config.yaml
n_layer: 16
d_model: 128
n_head: 2
n_kv_head: 2
head_dim: 64
d_mlp: 448
vocab_size: 1024
activation: "tanh_gelu"
norm: "layernorm"
norm_place: "pre"
norm_eps: 1e-05
positions: "learned"
qk_norm: true
attn_scale: 0.125
bias: "none"
tie_embeddings: true
parallel_block: false
init: "normal"
init_std_qkv: 0.0154
init_std_o: 0.00272
init_std_up: 0.0154
init_std_down: 0.00272
optimizer: "soap_variant"
lr: 0.00796
beta1: 0.95
beta2: 0.95
weight_decay: 0.015
lr_head: 0.011
grad_clip: 1.0
warmup_steps: 125
schedule: "wsd"
decay_fraction: 1.0
decay_shape: "linear"
final_lr_fraction: 0.0
batch_tokens: 32768
seq_len: 768
doc_mask: true
train_tokens: 121200000
steps: 3699
dataset: "wikipedia_en"
Each number is 50 + 12 x the weight over its row's rms, rounded and kept within 0 to 99. Layers, rows and columns count from 0. The size before them is the row's rms in percent of the matrix's.

# up: layer 6 MLP up, 448x128, rms 0.212, rows 28-52, columns 0-63
# down: layer 6 MLP down (transposed), 448x128, rms 0.199, rows 28-51, columns 0-63
up28 112:51 37 66 53 37 44 51 48 33 54 50 63 72 67 43 48 47 71 62 57 43 54 37 51 48 34 36 59 81 71 72 53 34 54 53 59 49 30 51 45 57 28 63 35 35 74 57 42 52 64 34 38 38 45 41 44 45 41 55 46 40 49 56 46
down28 088:50 23 74 47 53 38 47 29 64 53 47 32 67 57 41 53 41 57 47 43 65 39 52 49 50 61 36 71 37 45 26 43 30 43 43 35 61 61 61 41 55 30 61 50 32 51 32 39 53 62 41 46 62 53 56 11 45 65 55 48 63 67 56 47
up29 092:44 48 43 39 42 68 46 42 54 38 54 42 56 48 42 53 70 51 43 41 48 46 27 57 59 46 69 35 61 65 59 47 35 26 59 49 54 50 32 61 54 33 49 57 58 66 66 58 39 70 73 41 53 47 39 64 37 54 47 60 60 43 57 65
down29 092:45 59 35 46 63 38 44 47 48 55 37 38 46 37 25 36 67 39 41 34 44 39 54 71 49 44 59 58 33 48 37 49 33 43 32 69 29 53 56 21 53 32 54 53 44 44 51 50 70 81 60 67 57 58 35 51 37 48 37 64 55 56 57 50
up30 098:55 59 41 36 45 38 55 82 58 32 48 29 33 62 81 41 46 50 40 44 75 77 51 33 48 47 55 50 61 49 45 51 34 50 47 63 49 59 77 63 28 46 63 52 41 43 50 66 61 34 62 42 43 49 48 54 51 45 34 55 49 66 36 60
down30 110:51 63 58 38 50 20 88 74 54 38 56 33 63 50 48 50 42 46 27 62 45 40 77 71 57 48 49 44 57 61 50 59 69 52 50 50 59 71 67 52 53 38 50 48 52 63 43 53 57 63 60 56 74 50 35 45 60 51 37 64 71 42 53 19
up31 098:24 39 49 40 54 55 49 61 53 51 65 76 47 59 54 44 16 24 52 53 48 42 37 59 39 50 36 67 67 54 48 32 74 36 52 47 53 39 60 43 65 40 47 62 61 41 38 64 58 64 55 60 52 60 43 70 50 31 66 42 38 55 52 33
down31 105:30 60 43 22 49 50 62 67 47 31 70 46 44 59 42 57 63 68 70 35 59 48 41 49 33 37 43 55 63 34 44 52 68 36 57 48 52 31 47 45 48 35 62 33 41 30 83 62 60 47 61 33 39 40 54 67 60 46 49 40 46 30 57 48
up32 102:48 52 33 33 26 49 63 41 55 70 62 46 51 55 37 75 34 56 38 46 57 51 61 34 54 31 67 48 42 32 58 47 58 41 64 36 44 63 62 66 58 66 49 39 54 49 52 39 55 36 30 51 61 36 44 47 31 48 89 74 44 57 43 53
down32 102:47 42 55 36 51 41 54 61 56 45 48 40 44 40 50 62 51 46 59 64 50 62 45 40 51 32 55 28 49 28 57 50 39 55 63 29 48 75 41 40 35 53 63 66 35 66 51 40 59 40 49 49 44 76 55 51 64 62 63 55 64 35 57 62
up33 080:51 51 69 43 41 43 14 48 67 43 67 61 59 75 70 50 44 54 51 45 57 53 46 34 54 62 40 51 52 46 44 50 54 52 37 35 33 43 29 59 49 54 40 40 45 46 43 54 45 53 57 52 47 73 55 73 62 43 45 39 41 47 33 31
down33 078:20 67 50 46 45 44 53 52 76 49 43 59 60 59 58 46 46 41 65 58 27 37 54 53 55 43 36 47 48 38 58 62 46 55 49 40 33 51 43 60 54 86 58 50 38 41 64 63 33 51 43 39 56 58 37 41 57 38 41 74 35 52 58 62
up34 136:39 42 47 33 51 62 61 38 45 64 53 64 63 45 58 64 54 29 76 48 46 48 44 35 43 60 74 53 59 36 45 51 55 53 36 25 47 40 34 37 57 50 42 35 51 45 72 59 72 55 62 32 67 54 53 67 64 28 62 46 44 49 54 30
down34 129:26 61 55 11 76 53 41 64 34 71 48 60 52 57 48 50 46 30 70 56 66 41 48 51 40 39 50 54 72 28 48 53 59 51 42 36 52 54 47 69 37 44 37 52 37 54 62 39 43 62 59 57 38 73 47 60 64 28 52 49 60 46 75 41
up35 099:48 54 53 44 54 43 52 51 39 45 22 68 63 63 59 46 45 79 41 51 50 61 63 49 47 33 49 37 72 30 71 29 68 37 63 53 43 35 60 58 35 54 56 66 26 65 56 29 39 45 54 54 51 38 43 51 32 66 46 78 75 58 45 57
down35 100:45 60 51 52 49 56 64 53 57 63 31 51 50 41 45 41 43 49 49 20 58 43 35 48 59 75 58 60 57 45 54 41 48 20 53 61 55 51 49 49 47 40 35 39 29 72 27 56 31 70 43 46 07 40 53 43 73 36 56 57 46 51 47 62
up36 098:53 58 48 52 65 54 53 46 51 44 50 42 48 61 49 38 29 42 45 54 45 41 46 54 71 49 43 45 32 39 65 66 72 49 58 51 50 78 44 61 57 50 72 77 54 66 67 57 44 64 56 55 43 37 61 40 67 40 55 56 41 74 54 39
down36 092:30 40 41 40 36 26 56 65 36 62 50 51 42 55 57 47 41 54 62 49 63 54 60 56 44 61 28 30 51 53 48 62 62 34 57 42 59 53 65 59 23 58 49 56 41 54 50 53 31 23 54 58 66 21 51 57 60 35 48 57 52 50 41 45
up37 093:77 50 64 51 64 63 50 43 47 57 43 47 70 77 74 43 44 67 56 40 45 34 61 59 57 34 57 33 49 38 52 45 55 63 42 40 30 73 47 55 31 45 60 62 55 41 31 58 41 42 51 44 73 48 35 44 46 40 59 48 56 62 30 40
down37 093:54 35 41 53 49 36 38 52 40 38 40 48 51 59 48 50 39 52 38 40 73 34 38 54 36 45 51 27 29 64 46 47 38 42 52 82 61 51 61 68 48 62 55 45 44 71 40 31 58 57 46 54 24 35 60 25 52 19 57 68 50 48 56 83
up38 113:34 44 52 57 45 62 60 57 61 49 62 62 51 57 63 69 24 36 56 55 63 46 48 37 60 68 41 72 55 23 53 44 60 40 30 28 46 48 63 54 63 46 55 28 47 73 26 43 43 43 75 66 48 72 49 60 44 16 54 54 31 48 60 48
down38 113:47 41 59 34 36 45 56 49 20 58 66 59 67 64 60 28 22 42 46 56 51 63 32 52 39 57 47 51 53 50 63 72 56 60 54 35 66 61 40 57 60 18 49 45 48 56 46 59 61 55 45 53 57 47 42 30 42 52 67 35 41 48 48 44
up39 093:47 54 44 40 57 52 62 48 61 39 61 57 58 27 42 62 44 35 55 54 45 39 39 51 44 46 75 57 43 65 45 45 42 33 52 61 48 67 36 46 43 34 59 27 15 39 35 34 40 67 46 46 48 54 43 58 48 28 28 55 70 69 71 41
down39 096:68 59 51 32 56 50 63 37 54 41 38 53 67 58 60 51 42 45 49 64 65 41 79 61 40 42 54 47 49 56 30 58 44 51 59 48 24 56 65 57 38 76 45 42 24 63 42 46 44 46 60 65 31 38 65 47 57 52 30 42 65 60 55 54
up40 114:40 42 42 35 38 54 61 41 50 49 73 50 28 39 47 60 49 54 90 30 46 47 42 63 40 62 60 54 48 61 54 38 41 32 38 42 55 48 33 37 33 52 48 50 39 51 61 54 57 62 43 33 59 45 53 57 54 13 58 80 61 40 61 45
down40 109:46 60 54 51 51 72 50 55 43 59 48 59 57 37 63 35 49 63 56 30 78 18 64 72 45 45 68 50 45 65 46 34 43 50 30 76 47 49 40 45 34 54 45 48 41 43 22 60 36 55 32 62 76 67 34 47 79 46 50 47 46 39 67 65
up41 098:58 47 59 30 40 39 45 64 84 66 45 43 41 34 51 31 51 30 37 47 57 42 54 35 54 54 63 58 59 51 77 58 45 68 75 50 39 39 45 73 59 56 27 54 60 66 56 61 42 61 76 30 48 45 49 63 45 52 68 44 17 47 48 31
down41 101:51 50 49 41 38 43 20 44 28 58 48 55 56 70 47 64 73 36 46 57 57 62 39 61 35 50 45 50 52 33 62 48 67 48 49 56 51 20 55 44 49 43 63 52 48 54 56 69 77 61 24 51 54 48 74 42 45 56 46 39 52 40 50 38
up42 099:28 24 23 47 50 70 54 26 38 55 51 60 62 46 33 59 52 62 43 49 45 63 40 55 17 32 63 37 32 41 45 61 45 54 58 36 35 35 45 35 53 45 37 46 65 54 67 66 56 53 49 49 38 52 53 56 52 44 52 76 51 44 56 61
down42 096:50 54 49 59 32 31 60 51 45 53 72 69 39 54 45 77 43 58 50 53 37 60 67 28 51 31 48 56 46 54 27 66 52 55 77 34 52 43 37 32 28 51 45 47 68 59 43 53 46 49 33 52 51 56 37 53 69 60 60 45 41 48 51 53
up43 079:49 44 62 51 45 42 44 47 45 54 80 47 53 78 61 35 44 51 81 47 46 49 66 46 45 55 40 34 41 38 49 62 50 29 51 48 66 52 20 66 44 70 51 42 36 33 35 39 70 59 32 60 44 39 41 69 37 55 65 43 36 49 58 39
down43 080:49 58 59 47 73 35 42 29 62 26 53 63 59 55 65 46 51 40 72 53 72 56 69 48 43 32 47 38 56 51 45 57 31 62 41 63 47 62 50 28 57 35 46 55 42 50 59 51 38 62 60 68 47 46 51 51 41 29 24 64 52 49 39 42
up44 103:37 39 63 28 59 45 54 34 45 34 59 64 60 52 57 43 47 47 50 67 52 71 59 50 46 58 42 64 40 42 64 60 46 34 30 57 27 51 60 65 51 30 48 46 46 47 25 65 56 54 48 58 66 54 63 52 55 47 58 51 42 30 62 20
down44 104:62 51 36 37 59 34 27 43 73 48 52 41 59 44 66 38 51 67 40 44 41 42 65 40 32 26 36 47 40 68 44 48 46 39 51 42 41 57 59 45 47 71 56 46 59 77 35 43 73 49 71 44 58 59 44 44 50 67 45 59 53 38 50 35
up45 109:43 41 41 43 51 46 68 74 44 62 48 56 66 39 59 76 53 46 40 45 41 54 29 51 63 42 52 58 76 38 56 36 44 63 32 66 52 53 49 68 53 37 59 45 56 43 50 44 43 38 42 50 54 63 55 35 58 50 59 55 60 77 58 59
down45 097:60 58 44 57 44 47 20 43 66 42 57 54 54 57 49 53 61 44 60 39 63 58 40 66 79 45 52 33 34 50 77 52 56 37 59 58 33 56 43 34 61 51 54 67 43 55 48 66 35 45 65 43 64 30 41 52 54 30 45 42 56 61 43 20
up46 119:41 45 69 32 49 58 66 45 71 53 35 42 52 43 43 60 62 67 52 35 79 57 73 47 50 24 63 43 54 48 62 51 56 51 48 59 57 71 56 59 46 69 45 55 52 63 51 46 76 38 50 46 48 41 53 69 42 34 49 41 63 53 55 39
down46 107:44 43 26 37 47 63 63 79 38 25 29 49 33 36 46 60 59 27 54 53 51 47 31 53 50 53 40 48 71 50 59 54 51 39 45 28 50 42 35 57 38 34 48 51 48 67 47 70 58 62 36 33 54 56 54 47 65 40 34 41 60 65 57 49
up47 107:55 29 42 60 51 44 69 32 67 33 38 40 30 48 43 38 34 49 57 47 43 48 58 35 51 56 58 45 62 39 68 68 48 43 52 40 52 52 62 48 30 55 46 45 66 51 74 68 48 57 39 51 66 54 52 47 40 29 46 46 42 43 52 40
down47 097:52 67 68 38 50 45 50 49 66 72 25 58 51 43 55 52 51 53 25 40 38 45 59 46 43 56 50 64 42 50 65 48 37 72 57 41 32 49 45 38 46 58 67 36 31 57 38 24 60 42 24 41 56 65 69 41 49 62 72 56 45 47 39 50
up48 092:36 68 73 55 34 62 67 61 45 50 55 51 54 45 70 60 54 35 70 28 60 34 43 51 39 42 49 30 54 48 66 58 43 50 74 55 51 48 61 58 51 40 51 44 60 63 50 58 38 52 44 36 62 73 55 66 63 41 41 54 50 51 47 45
down48 088:61 41 67 53 51 51 66 39 52 66 46 62 69 49 25 63 53 39 32 34 63 39 44 71 44 53 75 65 66 48 41 52 52 49 47 39 47 56 57 36 45 41 39 31 58 63 67 42 32 59 63 53 26 61 34 65 51 63 45 40 59 85 68 65
up49 094:39 47 51 39 46 49 48 33 69 44 30 45 52 36 53 45 40 57 55 38 44 51 43 59 46 30 50 38 47 57 62 18 47 27 76 43 43 66 39 66 45 70 57 36 44 56 72 45 55 31 61 56 23 71 49 41 36 34 55 64 57 53 50 63
down49 092:56 53 53 35 27 55 31 70 49 46 55 76 48 38 41 59 51 43 58 43 69 43 56 59 45 50 57 41 49 38 41 42 39 51 84 52 64 38 58 70 53 42 44 48 58 51 38 49 34 49 56 42 55 39 25 64 26 46 63 58 59 52 27 40
up50 091:49 58 48 32 40 70 61 45 66 47 62 58 50 64 43 51 25 47 23 38 42 54 38 60 45 50 35 54 38 46 55 61 69 21 61 58 55 66 60 54 62 34 37 80 18 77 45 53 56 50 40 64 66 39 47 72 54 69 48 47 48 49 42 69
down50 095:55 61 59 51 43 66 47 71 60 62 51 66 45 28 40 48 55 43 52 51 53 59 61 53 52 48 52 26 53 52 32 38 25 41 26 42 19 65 30 58 51 37 35 49 45 58 35 26 56 48 50 64 64 59 74 61 56 60 48 50 51 25 56 52
up51 094:45 50 51 40 48 41 44 51 65 63 55 40 53 73 48 50 41 39 37 52 41 59 66 47 46 24 37 35 62 27 48 63 56 48 58 56 36 86 45 47 40 52 54 31 43 62 41 56 67 47 57 52 45 38 61 62 60 62 56 62 41 79 27 60
down51 088:51 61 51 67 64 42 40 62 34 64 41 54 46 40 46 50 63 60 64 30 35 46 24 41 45 33 28 43 53 27 58 52 66 42 51 51 56 37 54 41 40 42 41 74 59 24 27 46 51 54 57 42 58 35 44 47 37 29 57 49 57 32 46 66
up52 097:45 47 53 41 28 53 53 37 69 48 42 47 53 56 58 42 42 41 54 44 43 29 34 54 47 33 37 48 55 36 54 35 58 39 47 54 40 73 45 78 56 72 38 45 63 75 61 50 40 62 44 56 52 48 76 47 51 56 37 48 65 50 35 44